Part of a small language model's weights: 11 layers.
Each number is 128 + 24 x the weight over its row's rms, rounded and kept within 0 to 255. Layers, rows and columns count from 0. Numbers have three digits each. The size before them is the row's rms in percent of the matrix's.

# up: layer 3 MLP up, 1152x192, rms 0.0887, rows 61-96, columns 0-191
# down: layer 3 MLP down (transposed), 1152x192, rms 0.0806, rows 61-96, columns 0-191
up61 078:134087117112142152131169118151114116114131125163103109154162092131160110134130084123124110128088138103120093099108097162080126137158112135110118100093129175117047117159105132145136112108117151093109117141119153127148122150152111154093109141131151154130118105109184140099163109113137116151123137139173123128131109111146116103084116136173083133119079111132145097105098126104129175124118146140111147084142103130139178117143138093184110093149135141152134122099151143152151131106148103155109130141124120102121107139173151152150135146167129112149089135112128131122140171167099169165
down61 089:124111106106145181123142129117092097104121099147129094143140131128121124129152079083115100113125126105134135090098096167135147144142137168112110148131160130109090131177100074163182130082117126146142091112116121132152100126128121121132119123116119098081136132071116140121199123113130144146136102098144135145121141112110182102069117115170119116101148114146183183153101149131137133171120127089126098104115121152101153148122161144131149145125122138132109117107143117150158138113144144176127126124110144086111123180140152150155102139125139090139119147153158121147104138134138091155
up62 107:169092139123135137112113132116128110087162158155130140110112118116144100160120077111114139138115123109120120118119132172084167150154158139139074157115109120110125083125107120162126121125196132110089128125145091147144143113104117094132134092077141107117117136091147144156125152151116084153133129145153137111114102173146120168114154129132118088126114156155155129115153147114093134157144139104108133056117109141161136109134126122157153184155141092129105126085167084125142141125128178139081126131178129151125122121170109151154127145142149131159139115102126086126132132178152106114
down62 103:148092141149081124109151085133155161118142165107101128157127113096159136097132116130123135144127138142136080120090178149143092144113149127146161142142133131111147139099174090144133135138151135148135123131154090110117115176138146099183130101144180126148110127113096139122084128122141100151140147058129114131139146128142114116079126105076143131084131185123131149092161146117103088134142128098136145140127123138140135112142133138134129192141095080155111118085132092144123156122089111157136109094149128138104069102161138132127125127153151105157103106120166091122121113123137104149
up63 109:128114091121045141135108134126157103134175128155113134132203114155152097152137107128146090067095135099102124141135157153132150092137121125108137135145125135092119141091122079112162112118135137109112107116157114134143147149112111128160144133104144127084152149121135155086141129123145127140168120138123173093147153158143113165126148162156117163106090131108145152129119110126140167200154107104153133123099128128115132157150118094135104098121144129141126120106125107123111124168086136176125119112115172126091120102157149131095102123169147138161074097118138121121102135121105130161
down63 120:173153131114118113116139136163145128168162156096109130138138121121176148175119137168139127127140129137105161118102127122130142156119123106109104154122162117091100113095157071156115127095125150157182097072178140096166141144116085113136119129163138111099106138105120119109088118111160109135148083102142132085088114174149153126179118121074095170105125154071167173144159110141132119126113144135150139146128166098120127114161112119094119116177123151133115173115113113133087135112116113105140157119115145131121114095132112141155152154133146139125154101107127110096131129131130137125
up64 073:157136123143099160141124067122143125128132133150113146116157151130122158107119093089125107133106109098107100100108140142122111136145146146130123110121071121120099164139089093141160092094123132120130152125128108122168147137122095154120160084099111099124165121102136143137171135110101104160118146143100107148144123112120136141098166148173128165132093131105119170142114140066113179117136133128144131113092082146115147144144130078159116093119121124142146141142182144179141138137119119109130128149129139116112077115172089135162135127114111088157149085099150135096142144168069133163
down64 091:146136121126130178104154128156099094091136125153120159141149132150106114148101088080112126153107112100114127123151126146125129110134124158141104122161104126115109132093083088130181095097117155132136138129114135117134110143095114102129117127139150119125136122089147141113187115110138151104121105107156110145116139126111132145118160115227140125112104133109132180131149107111139156153143143109129112062055131149136155106118149130115097151115129112136119112097146128120143111116126170134161124129146143081111123157153140116160099160134110093139121126136173135118162186190119097159
up65 108:127142094097110140136148097142122148134147139128161143118160067117132123144122123124073138135123119095117101139141109170126131090159078131084130152117133093144122111122104081175132098122119164158129214079103118120128146128112144101098100137136085135134176116104121151090116158142105125161116150155146095139120127143120100152140126108134112103158121172156132189134156149103151141115130126128118162122119099131127144133135118131143144120127120090131105104094133124172159131141125181128122111178141106132147154124117150118188076200132137116158111118122118127103120152143121121137
down65 097:104145165120133171125094090120124157118130157112107114137112119113147115121148152123136119113106088104143142115077165134164150174136148149179146189121103158119156142120118102080134148098154132105107072135139111133133129136149122126177125159141123081125126129131124134158112120126139107079157133092112113146106054156106133094156119143097127139095143129121151159156134138073094150120119124133103104086147166139119141114114115133095132146083122168103170106143122070146088152137138158128111143111134125087125110117143136139154135156112137127179100149107109094147115111145152105148
up66 093:118126136111170119177113090125118112168155159104121102124166149104149147116107118137149135160121095096123115129115105140089132151148081146121091111150116155118098127151120103124146122138118181105110140126183111171158167161101083152139076102107116119119135086116144139118125102106091109147113150151135121153130109129139108137083156114147106134101116108146113092119128149098098132119096104115099165132118111145124156124158117145183138195130136143151113102086164109129142157161138127111128128147105137127120084116108154198163139164131163109169143104162156107139121140133144151139
down66 093:101163151153110130126134107119105152134110129122107099096117164121105124109147164250151145128144089133184148119108146110140124131095142146171128132110127142106139111143187121123140145175126118113135102136144125102106111130145159112132131107103129140162146146155123144080043013119123135133110127127131113103164136129128126135122152129100158126111119095123109079108112156148116116118105105137140146186140111112128119133131090127130136113103157198135135129124103121114141106146149138112145129120129108124128117116149133117141133138158144107124142118120136145145120146134149136117
up67 099:155168114108112144113108069125089140122166165165128120139128119096159148156108067121138107115143113123110099178156117145095137122109085137122118103101117150107115102109116130137143120112117153151152099151120141156092128156108141101163135128118141111135111063165152152140153118147141118108118139138164143112108140154107093141074163166144138073134106117193135128092115123130109127140118129162107173111141081120120079137167129149152118124133188126166129147112139109140145096141114127101094117112155125101144102138163131113131132111174126143129125126160159137111148135185097134109
down67 105:145102113162102124156112146150112113136147106151075154100120109127140114117132123111115122128142124132146142117155127137136100143155110084165128165175142150115148111145179136123113096126179127125139128125156137139174143139121102106131109111117077133141135126078116168104123160132128143145111107118142128133140169065150154131140098106102136135105126068120141104117094108085151099152133108126161124119145095153116160129143131149148135066133103118064145128136064126099121132126122116156155135143108198136114155174140135087131162132116134134094090095156159104153125143128177148129
up68 110:114099104143146125106146141148059147107151172161122149127172116160142113179114116154113124057122111125134087098160153164127104072119114131130116082099124123121095116133108126166162090131096166137142165123123133106138109140094127119087145135120106075127156113134125134072116136122091146144089165123122146122134127121150091151095165169117143143127134145158145134132084151112148158101099145129101142096086096128105126128135120093159136158124138120130169121163142120123165113115111136129090133101132157149117162161148154158151106152162148103171122130117113147143142129138118128095
down68 109:140151130112121116131143097124115114143145115155117112120113131126092140194093100129121172121124132148094126142144135140118137178157162086162158146090155108125153143112141137083088165185120123157151130087103129113105141109114155109153091115133165157141115112133090117115075153172142113107125092099113098143115132133101120118150125135110129115145197154131113086146119110129089156135143123149141094161184127124173125147144087159108101139115119117122100110132167133110093093146139093111147156158147107140096105129126133121099129150116140157157134169086126130098116129174144163104
up69 100:110148142118113160183170108116157102116144137194121113139151105080180131109127080111133172110127119123108132170123105142100169098173094143153130164134127141083125095107132103138137086085117142132090138139143100166139144129139156084108119122132129138135144115110129144133128140145117121173129121150118131071157143117101135153114184110148131096114124142108167174141134107089092129145125113109092134118112095136130183147110141153136113120152120084127132151082161107144145101169127122153135139137120105123145108098145095151164108160137132114160085117126144116073129130127130147141
down69 101:105179077120126124162172114104130166160071140146111146140133166117117116116162111148113142141108138120136153165106125109140114121162095163169130093148077178123136144134091109120095144108079119138147093151122110157111174149163086135121116084109165107123133080148161134105130151090147116140121131131126137128140135103099121138090167116119163115108099106112138143098143148176144136130139165137154143118089154149109113139076114123167093126114136122151147145113144108082173129134132142121112159098125113097124154149156151102152130108117120101140093133155083118117130164130105101128
up70 110:120161153138109123166138094127138135096148147137134096097158075092130121116119116095085156111132144070128135116153094135118106105140160137151128103129108115086143131142117114168108120092148170086120139116110127117118133123114120123176135145106150155129118083150132093133187119097138098120133115164153082114146114115123108118146126131172122162171092131157172149136099124087093135168114135126124117162163115157143134136166149099131080098156150091118116154134130149124154124150113145137108116110165147140123095121120092099150125127145149130132129093085201143095152134118126180117
down70 099:141125108118117097151144152117133130123166114103130148106113152115121118158153130133152133161093101103115139089142106148111085150108155130112134113140145145137128141114108141130143127130185106099150170139156099134105149145144077155133159138073129093094087135145124145096089137108104102120076106125128160137164139128161112131159105151113115139149126156114127137161221118113112093143177154164124106143104160129124158123103149092092110157102115123087136120126160101161120155154107173148126161149142135157090132133144166108084091091131161109136109103109112120152124157103110117119
up71 096:101091145150085111136142132138091109081158102166091155124138106128144154133137123137132095106139139135149120109130071140087102107144114136064116128079141089134110145149086146146125111097135154109097173150126132122147108103165102106129136130086112145087173110145135117092165088122106152151113109138130102132141120138134141094162114120130112126145094099127159088187121105134142171133116142153155108123125119166111173141161124120112112141158103159156123150142168142113107109096115107136094138097139116169132153134147095154129117135154097144165118154088150123164155124133126099173
down71 106:103133138130127109126125137152112130140156121146099104106130107133164151156114114097167111117086141078125101098110145162124109161107134166124140110091123089141077146128080147102130131087107118157139089118124120091120092128127125110115146155127148181108152114097151134105194106132130156106141126077148125131146145166111168080126091121216110113126120125138143126157121161181147146112102154174143084171157140110123116116148130122093061157141123142125144129148161121111156144113119127121102129112113084135111135142150136128133092133152106119116086114127148121152124137156131127129
up72 103:147101138112115138125136150143142122145190143112166127171153117137147133117099108125097083136148128134106150147133131148135136105146077119102132157151112145137102097136123107138129129139139110150085169138160110132138122109105137130107145074133096119075122140104110084118128111125127099150110123154111134107139140138103094142140125109153105074046112144158119126152148125138109113191127123130143114123122110156132162163122104145111117156094115078150148150066142157156112120139125180126133146165161130101132109091122135158144119152138160151134075118135155091093148168119071130160
down72 099:094156108131134119151168130137097133144119102079104126106084144122076147153084161114149121103112170128120126102087144138124148137115147109131151169089109118110158143105119119143114137159114103086144073130073129116126140119116105137124126130155136098140132121145110147129135207145149149120164086142129122119128129117127187123131143168096135157151152173092089153127122144155167143143156117181128108145134114110112132077184102120113101136081090115139121147144139143122097090141129140127147126170121119130140169114156122135086150135118144164143144135108133109119152101119174100110
up73 104:117088136137140147130136117164103115086144107140142088158103130160152157108149113125134089102129123168167084138130110110132151149119105127109094129108158113111088091136138114153126127123162108145086168122127136135132097141155088107133184132121073094061139125096130165138133117114136180132160103153156152123148128127154098082143114118134137107088114136149113167113097157123105146120137101146117127143112082180117124143101160105116072092145127115164134152090127157182153078126124150128131164127173148103126120132111123153138112134107150131138091121122163110136146146155133119128
down73 088:155133138084135154157143157124091143130137170132140125154127146085161133145091092152126118106095119089145123184130086127099091108128127171113140115089156115164113122129132142104151143115117111148128131130152134125123089145124180114137150086120153181139143155113162137140126169169082105107100160100144131086161173153123127068135086131157163166158126138141122057125135126114111121150103117124103147129147098111118125132120135103142102130151159083146117145123118128090142119080129100124127126151139145131122154086179126148083104144136109122130152096133136115111090124110122145156
up74 103:119112107170134131121159140114137123103087130144138133130142090131088137114105115131112128093126127105110148093157145116155129131143171122113118161108124136136111123177089105151110155122124105099096128147147136147174125143153095178135151112085112126102138073049139119108128114131151120109072130169174096162142102148173131130148099123158111130118112123163147139125089161126081169158140115103134142115187118145160121125151109119132097148147130123132139149146119155138115127110135168139102101117105138149100115167117179159145122112177173119135110094123135190117147104123118146114
down74 099:126136148103113121100162144129146146139142118099099108097129129119082132136141121115156111129135128141080135140188154140134138099160096123176156071173161087116148128128120135109146085133126108126126154147115177120136133133160135073131099125084141105146122119108170118153119163158120108091096093116087138131146142115102135168124133141129153091153109179137167083120157104118122121088134150095115162085148122110156119107145158137126113131135127115157098132096104104113148116115152118154176186152109100182116140119164124137137113133165097156138127077112130125134116087114128136132
up75 099:115111089099085140137153111131142139169153122146096155156148136088129127128141136112150113119073093100124128141127149116130122077131094190121162137159071173096114132155111132129148110097107126063147116086132069125136131134149119149115121118128098130156109128106144133110164122077119143140152186148113119094174133124122091159113152153192122147113100120119146130117144123113125126140137115153138078108147132104143115161150125151151120164117139122145147101092187121119113170132143127123101107148102113124115071117142139146102139125145125108160110121153143112099098158130133160155
down75 106:128177107103100148131149156147139130133133177108097138142139157124140113125130109153135127099113129127109181144093147122087104107164113080143126145143142130134107097111137131140174126167132114110104101102155124087150130154136151129125183108139145127140094148151172093151103143114134122119119106158121144104138139183128102139147169139120087112123144129126079151137157121097090129095090075138105136152166118110201116119137149129101093164136137122128160166146149166151120130092111137128094138123117152109119074137162098092117083133109109112112118081115152179109129148121128137129
up76 101:131113127126177099142145158112126137133121132123111174142140096125163116174117131125086163151123100106116096097117146120156117102154148154085106128138134087111090122107106042117098093119148117084126169151159105135153131147117123147134104144099118105096166119050127135120129126123162167156112132134141143134163089137148111142110138156131127158147125157130140150116154176149119118138122123128096131086101134135173138106095143145102107141131165137120131117154104073154167110139102132143103116166138139163095125093148164175135127140166129096134142104123121158107119117167104118127
down76 091:132111132079153106142118146116119119108154104083187173132131105120142144133097145199117105152136073103125112098139134156177124121156133098085108137134095153157153135129124147105120098113096117132127148104119111127140115138117105123103087152170139166133140121109113159130075113135178075110159090114130144155141125095130124133087155090105130112154120153137127114103120126129159147130115126161139124107152184103084144124132120134113145097130170163094159131128154122129141137130124123177134158115167167135110143123141097108161137138096124138090114075165112098105125128157142149109
up77 104:098087135177141137159166147138072134113125118124132106170125151135169106104151107152144113116115131162146130143105128105157113106154085135077121146136115136115112138132121134163192101131147132127098143149153111185134158136126102180111092143103120094086190107101163114101129111139122151138140181119120140141139093152126149155097097111130107134076134096171122116110148156139117133122159083113147112098129106162113185170118123129125126151125143130107157096094123090149156120105084150103130135140121122182132152111140142165144102129140135116126118113095112132145106126153135104137
down77 100:148088091158102155150111078132135144130123085128148096111157110121085101149112141111139133086130104112156110162124150130148180138124187154158129146088103124124138137141160141161128147099083128135138110093125118152160131146123107118128142092108098165195142139089118128113154160141106091130164103126098097128132148143114155138081142131119163156155125132141135105118129109139112120122143114124145161144173106111102090107169137157108140105151158143119169124150137119108128068108152121128168128082136132158123143182131110115145138134087154105097126113126088150098114140105113118083
up78 089:132135134167120156121123107116119128133147109155137120110131112142143114125113074123073111149125142105090106128130127159122140115156132135131097111183098151094101093113108074128171104105117160158076174150161146138133170161115129129093132121117129129097181128131135168141149139124120114126112152127129126123126112147113115166122157094161119147153079128139138126156123146091075170135135143148143149107131110137130156148164113131133100143140120096140116125121124107205129079133085157116120112156148109139116118095114098112179104143125125133165094078109165119089138145185113152149
down78 088:120104118141145125126126123146115155108115113171132190094112104183152094144102113110108111154088094112113133132121088142122103120142150148086076142179151124125116115122100087150151116097111148152154134135141124158149098146126132100142105141148115135116143119092103193116167173134123154098110093093137143115137141155129137137123130098192139138120105150107127164089157115133106146157138117123130137099103133118111155100137099123110102150154124113142146110105124120143116081130119092106156111121136139096131134150150124117176094160181119114176094117125127113117140191191104116136
up79 103:116155116141084173126181122147138099120129133148096138153141127115152106139148097121131085095115131139123143129120151151077080099113090152116139139093136150097124099129102122123187112086150162139093112134163135134147113175123154129123127119103118123130139084143200127120144125130101114156115151111153136109103146123126118118131105141130078133166106149156119134129128119081122156190141148126152163077142087134117136154177110150198127116171126113107131158129115136145164128130135133123118092141080130126129140133196131138146090136122143117149101121100122166120152122148121095110
down79 097:107125156130146116150136123092127108108164142129123138162161108158127122074129127134117154124089132108151109159112133150160135179146190104110125103137125106142106144106136106173146121160156124119174157138161139124164137072160152137127114158152106134119082149153076093108110110162108119147063115163127137106175140155119118127150114110125144144138126119123155148157103125160102134116120149085116157111118137116138109092086141123099160127122141146085064121112107102118140135115146122156139159100158138117104130092107126110163097145088147116133119148131092102116120136183151082115
up80 096:122163080118115131156125129142117134161132172122157147133186118088138105120130137139098120102111124103139086168120146099155120105166096127104128126164108167144090096100127063180159115134128101083123144123118121125130145147082130128109116090100136128100136131133214133108124120095088131139117146142183154147163105162173144171145166130132109157137126114114114104164158167131116117134132108109114146134130134122160109105121144142129112126138139145124089169105090128154168126159099157137104102122114139122091114104113150144112081114166147125138100106150136153101150135108144118128
down80 099:157108122116133097105097127145138139080122129117131160137099151143102160133112121144144136148129126127086160146134129126101151123130129085117105118120185140099114156117145171114136132169151134121131110053162177182132117089139131145127154143145126158104146139124110132151071102138192141112124119120066129134134102137152133148112104077106132128139145108134150123132160108126133164109138143153154121172100090144140136138148120110107125134116125102107095124154108128148119136095137134120146144153091080108126080119147099106181185147109086160108159098120151147096097097106137154117
up81 100:126142112130123128139168116161096128119134131132146108121130106092158123143094123133122136154110125121138099143147103187063170110172094139135107122134110192090120121139116104129121132144151174098063139126177138142105102119153141114128133147097164131093119117075146141155141119106123129143165152146145098106117124143114108141112069150153127075100112122147123112121113098145096110167130129154108139122125103146114153167130122114123105164090118094129145107049160120107124097142138177136159153138166117142147112169138125131109155126147143142163116105129166092113104131115118145158
down81 091:071172140176123133107126097122135185127085095104113140109118120111118152125115135104155158139115143117128145119122119145179110119109169159161117171144146112162119092134113097117123108100145084115130131152111104098123145117124159150099083124161134120162128118110125158137155162098156129131129136125135097127142098132138095101117115147172124157148107111137134121125161152141133097119114105161112110158141106138131085129154134156125092144108126126107149121167164166134123053156101169086082135130132135075126102140166159129094126095151124165111106089153105157126161089148132146119
up82 088:142112130148148141139173112162131113106139144132096130172150141090159125140100099084068148068161134111121118133119091111120125130128100135072106102109051132079128137156119115157132114103124137127142137129162101165163163132132114146094154094120094160093154123087139144142185134095126146151121140118126080117145101118145103121114140132165138108121093118126165144152107133078121138147097128126148156097134117153129142148099135145132138131141137120127125134108168142115172089127139134145104087156163102139144093122108146163139149205119093109155119114124150118105136148141124132139
down82 095:119130088150121164101171093168120137090162132130133157133155167101137117112115085089157134157129119105140138116155138148109096144113138189138113132145135123111132114103096084143128116122121138128125097143112095148129140147135120104136159090170144125084118119116204166109172132114119188126128132130160098123136158116095135138106178111193114140132083120123140146118124139131126141140128101134153113107144108138150169150092153122122085116161103119136135136098136102133174109129114161127121129155116121096112112117155135079118067144131092086141116135124125150097146177144117081126
up83 096:145135143115147205098147088168140095076133108143092106121142139122165097139132109104097119100120119115185099105114116122115096150118128156104129162075126159121101088101103101143179116099124170170119115156131099156107126125147168104135151147125145145133126132118161140117153140120110103152138129114132118131170117115156113133102138132164112076101091088121178120146117133085147170136135147098076128080101122125144125127123107122158123111134140149156110142106133112153154131106172121141115092154118157123124108104155093109130142155124101127139097167127161129095121160145127156101
down83 088:146153162153094094085107152127164135163133123129138181115144138152130085121140171132187084155124126149117113140131119077103119156129162095134092150088085120144125121106156117130091166141127142137103116166117138099125167166147156125139128137176137139143143163176153144124123147117126105117137154106149113109100129111107124110129130149117101131119118152125104111154123138165143133100171165151116112158104124092146131128145096133149093143108077136119127120089104097122086168132138092092161114137172109132143146100154130092137126101145121125129100149108090088086168140113100144168
up84 112:159153125118157132111113061170137153135148153112114108138125091115145116146090102110109122100111086111128111117141130157114099143140153168126109103111095142144052115168117073134115135118154123129066129134190095138124166125117077121146103131145097131106121089121156138117134124106078122151138161130144126134182105180142073153068151165143125144117132145152143117137099148110092138133113131113105152112117133134130131130141130136144141171123147116133127118141129133143181116164150112173107096148131179133133126114110144150131141117179122099164128130129138121116141143132115147082
down84 102:118113160119161150147137108158116140149131120093115114124112148108112154141183191176080156123140097132173120131123164108133127154127143139132151108117138169139141078122176133078126134127121120080124151114152145102149087128121164128140149140106110128175089143110140142114073056093128140126101107100109116160154121142150102094115155118125174114142130116139141080127127117115128145130104128097116143144159096112168112140114104146112154080120151151120112152158095128136149132097125134094143142175143099113127074106142133091109152161136114129114115115137153130141165077125112145112
up85 105:147119134144143132114150121118065081123124119117118162152143155116135088131137114109133117144155125139151144129147162100109107119142096148117040091104118173112111087087121103119177105141120108114151145148132110115126148161107160125148147137132124134123103122141194164124127126123114148119091142115117166097130098099163128176097150117135114093152127130129086106130155108143146096146136140088083144156127077131134166147136138156150123197112130135109080148067135139143146108154142164124126141154106120139122132110135110131154102195139162094121134131141140132135146156142122113125
down85 098:105135082117146152118141104110180143140089149092103131099124139146136156094121168150129171125123113124089130138118132115153170150120132085133138132107094075119122169123146140118115164138147127144149110109071178137145115109117111148149104129092132119135180114121096121146108138104133145161132074136139095119129133096107065131148164089159135135135121115156085207138098136109121129138128131133175143148133133131091130159114109124123163103136133101128179111092166141104136152157146136106128120129118124105140146147138116128169168101115156149120140075124138138090141122163095157135
up86 080:165156121146125126117155092127109142100165116157141115142149120099138095105140097103129140119120130116094102155131091124112121123151175139104101132163089131135099156137085073173118127097104147131142159166121097157132172136158154102122158108109141118130141092127148121118160172119101122153099123141147120117139190147091127141102127103150137141088083124123136150163087144098150155118103167125144131078115129139101129123133129118171110133118122121149129117101154111143151111158103129126106148150186110137139124079169109106156113168142148129156125138130160161074184123173114122130
down86 104:145141123125138136152137117138092107125136133135128156137128120151168103131093087067143119124122102099120115127118134132137107136150142220141107138117132119091139162127105047139126082090114136146131130136141128164153128107154117108127135148139149138131120132048138130135200135111131128110118088101105106108147131108109126129105162115187149123116120127127131196140139133145101136140158138102134134104104107126133171113094140144102074154138135103125149142129159093123181112139125134139101157098134132101118117124163134119143066172149129117116110132125131158113137178157111130147
up87 106:166096143109118172120126134142084134114114144140157133155121115122118118140099126110121144067150107129097125129122114155150122099162067136128088145098125124134093144175085129128156120115122141119133169099146102096100124139104154159093090142131121091129184122102141144105142118151134146145115156125135107099192106144113131192099174146151123097141124138147121160136144154086127132115098111128101099074087103139143109115144113092149146092129101119154127161093141124084138096191162169113147110138123126121152132135118140141161104136176148112151117111117147131145147130120131123093
down87 103:112107132138143108106125114148115110118089109146124115127100140153127146186108104114127127147117154154121120123174175129113094160100192085172127118102137140173148095122150148114142144162106118126164123129091120127096093124092138082157111121163144160135093088123084143131136124127131114130110142073125103144102148111132136084167110108169120102134143136131161139137111076136111149142156137154126145139179181137135146155127074154120109123098125146110138113113186109092090161125148115123148132163097098150151144113106123120074127111157110136115127152141141166150115121164116144130
up88 106:138085127104115134120156127148132124076098113116139090136158127133087134117138114126088084097120147138092083095165125175149145132170162117114105175126125098113106139149082099123167120141146137136143153096133128127121134145193145127147131093095119104113146113136158122113121136149186119113108117186144111151128136122193124108142129097125116176131123157148121145122078142100136169112119082076115109078129103149145154105140109105137132119128110095120155118148131162135178134158111117168108103122113154132115128145125131128150118134165149087170126122090127162147142148147148133107
down88 098:099136171128128141108130154133125112119086104145107099132080152116158134124181183104166129137138125118091158136146122120123116101122140092171125111119149149090128140163161145102127141146105113087152142084126163105100124158110128083138139092149097127139128162117131119134163119110124104108123096145156122115103154155142133129149169113105130143113136113126155148138145108125125079145156165112112104089111144079084113159116134112079139098144106109106153133145110120153104174134105193177160155102154127105111173161163133136096154153119163134130149120132109115136126114107074157109
up89 099:150110105118122145127143091131145158066150140127165194141107147103142119170098126116100139124155139120102121159118124147134163112173145121057088156159136126101133123131149087172131120088156119125108181141109063170135138114135141120123148107118101164110145110093120126126138114095164156145130110148128130122140127133112127142154117130156118116126077122132166159144173134113118130147117142122153142086135119119154101136136150113117125120169141122188109142089102113153129128158100130104072120111121171105144099112141167146157120145127124145155119114119146137090145127106084089170
down89 109:095136103119156118121184137147124144112101103132114121128126122153132075144149134113154114118088182160128129131126130135119140128146099072090139184137129104129132092099142126183108113183126087130124132142120153129146142113128137140115130113138148123117118086124113103098144152136104120142125107129115188102142151165156114094210121098131102102122130141116137162128103125113096136160144133096128116098092145129165126126125070143117149123160070145155097111098129159198156130120140132136124129121123147133117144118120097164130149104147170169142095124098120116099122169167135114102
up90 094:145139163139139164142095109110149111154136145135146122201140140111142092118144134108128092153178135124131107116133089159099120130212130119156088120099147184086114122130128068108131148095137170115096154114147149146146124186136169129168118108113174110124109119117110107147151115133117111155114103126148157096135171138088109095099133106123091103114110131128133119150116103077126126172115134112128114106084109140131138152141119090152135098161116116116118115118149120126131122158140134108164133132082145109136133140166122085146138165127168142133133099097144153121141104139106118167
down90 091:160142094118150110127157085148164195102147093124100109131125106158152103114087131160167132110089100132100110129104141136113094138101136182125132107119157085157113122137160142157151112109135125115131120096146115156143099144068102147089098146146110134126152102102118122123131115161132136105140141121097131185114178104122147152117180113126198154179138128108124157118126136153109123117129150143169125123125148129115111139119129106107113117145124082139145071127122149133135119114124116104123138108201145155131125164129111156153138080167099115129139117142108138148089108108137101109
up91 089:089151109126130158151146114123160124128118138161099137131152118095100162095081126146125164146143155107097126118130140140158142134145141127106134135171071102137120134121084107154103121107112117127191155122102122134135141111124111142095104118118105097102137118123119115098141115098138127140116122141134069114095129109122149156139132103152139174153111103120112156151113146125130172128101115117106121120151123170189110093123135116139084136166170142155165157133132126112142127182145148125086106120109152151093115049136136133128104123121204127141135152156127124150174141130187156105
down91 082:165157121171113146126131099134163086152123107104163112150117156159098137131114142095130110138095137136168096127112114138137142101143129108129137127119107101156121130134098121143084165158064153131138144152156166102146115164180154148105167094143123145081103121111161128136158147134110120098148095167142122113110140146137110095139084105184134125124096147109107169124122111133107114133134156144094098085145110146124122170115144078123132124150120185162165137144142101149110131116151112099143102137108091154141085158131182130112154116127117138107124103105127113112148147093100167089
up92 113:112144126141145140154143117130144143104166128170119062151145102122135139125146129121100123141168142140122140133120143132115136120178108134123062102138122144103110088111134053124121121102136157127104154109169138113140108133137133113137160148113107126094145123105124114147134119108132114153129084108136160089110152152113105115151163121152090123104107136139158149141088126126119153151109131122114150102130102176120172115148127099114096099186114091108141178095120125137123088166098166145085133104151111132150142108143124151195110156124157139142065119096140103092159119126117143177
down92 116:116139131132138122140139129145107120120130107142093104185148133118120124148133172121105071120127160141108163158176125163118135146111118104154146131045152146126111133146134123131168155123121130103163121113143155086152131136098146146116145101154115124138092109135160122121113110090092150144132124122168160139126120160159108099150116120122103067118108153097152149135133114140141129118125131121125108097132103126101101146098108109097135115199092119183136132114107088118119154114129108089092223104110118138103114166113120098156132156152151149103091135144120172106146127129142109139
up93 107:140096150162100128146127129161131146092141112144124111139103076116132142128108116119124144093077121151111149135126119154161126127156146134128115162134116122121107116165138130136140130103141122119048115108167114123170163113139143136128087089110113081114181126109116143126130140116078125155130142170155130109157119142108139129123103161122061142101111150156142146131124141108116172116113105121150136069146085155136150120131109178153127090145101083115133133136151107151153103157105129137124127124169118126166153091171156178167114103140162119147108129088127121077175145128134104143
down93 090:125096114116143108110110129149072089116129176098164118124147141157097134153169158092114137101178143108128144137124163143118107182085143099147080095104143115122138147126115125116121117170119121135129109133104116107155139125158112135114141140116160127158122070127100109084145134094175123119167098154107127119157083127135149203147141099139110104150124077135130132100122159156116142119108164124155150125144152128140152106107130124123125132115133126082092148130104099140158130148104184131136143174091134128174125153133105081111154124138105148127169160117167129091113130123133107129
up94 103:135119093138133112095143121122107108117161145160089115161170147120110116119127127112143123116134136097114092130122148126141087156108131133120114097103106114141063126175094142124141103110117109138144096156137154156098130116138103149141104143113117120148135112133154112098166126143159117131076158144183100166131120144187100126115113139134131146115106140111139111127165144151145160133100121131078146140167124144163119103103107120124108154136098162151116120113176120123121129064133105150084118095148116168064141112126126101134114153124121119134129157123122202163143174144159093179
down94 089:100138105114063115123105127136114141134102152151108110143102155161119163095132159140138098135122171102171120134140125137159109133157124129122093126138168134148116164143117141131133128130137130086094126159070127111112132140192153178110128109130172143140136147114117129101175093095212107136132145138097140163110126132117108137122128111154155098117101082119098139105140142133138144110121096150107118129132127126144126045139110138089111121123084099092151129117142147095098118124122145121118137081098121117129154165148118136084117156100122153174140154168123149157142118113133123163
up95 103:106158114141160133138152113179125146129099092131145123128131129144134136103127121124151118124175131129096155090104114132134160116166116137122090125153142111122107106138084075150139110111126110093132195137126115111120158146127144147145132144130113142083155089126161103112134114090144191180119149136120165159158110125111137126104136148148095110163110137151143140116132192100125156118119105110112142091106093163106139102111100060098112104118101147121132152102117120139148099165128153096143131112113099154140161103105173136138123201109157112154094132105138131157142116124111090149
down95 096:104187128142151113109133132137143109109091118131105135094122106137177104200161099145117074106129110143118140128123135112134096098104109160123093104115100131129135094118105183114141133096137124091113091103131141150126125126099141146132193139127152170125153128190126140102142100151105161115113152118174151140156132095124136134121135115112105134155120092178139131115076110123129157124121114148144174122123129113121168185182126152158156138103134124146095084109127131136153147121150107143123075149110140129122154149131119113132092076130127120165119117122120121159101158114098145106
up96 116:123149155148159188133155099126135119081119098180126079139140102125133107099133133112132158162162140117139137134138113127112132128121114156119106135154092152121118084112122103110117120117127167117161176123170130115103122124144141150115145124101099158106122127119172110134151149119109117127146133126140156085113149094103127131109140102157099085150102117164129135116102118117099160106140112135079120102155110115115137169100088117140148099126126099158145158097149127167148112148156208162091127131115074117148085112143156130139099163121164108116091119119154103113186162122167134136
down96 126:145134107104101154151107097100110072118147135166083117126115135107117071157168104134094104167148137168160134143150098117153129159148171117147148135119164147120152146162152117133142113166147131129131138135163086142148123102159134119135128103090122120116142109145126117133092115079104093169146096152143168114170135145138160136089139118111107128092127129144146131157127151152127133101132117100113107131082129122121140140079099170118092136141096159129091158132150108124118134141104127181102139137070129150126122094150146111183122144102099137150119158129124110107136112060159109121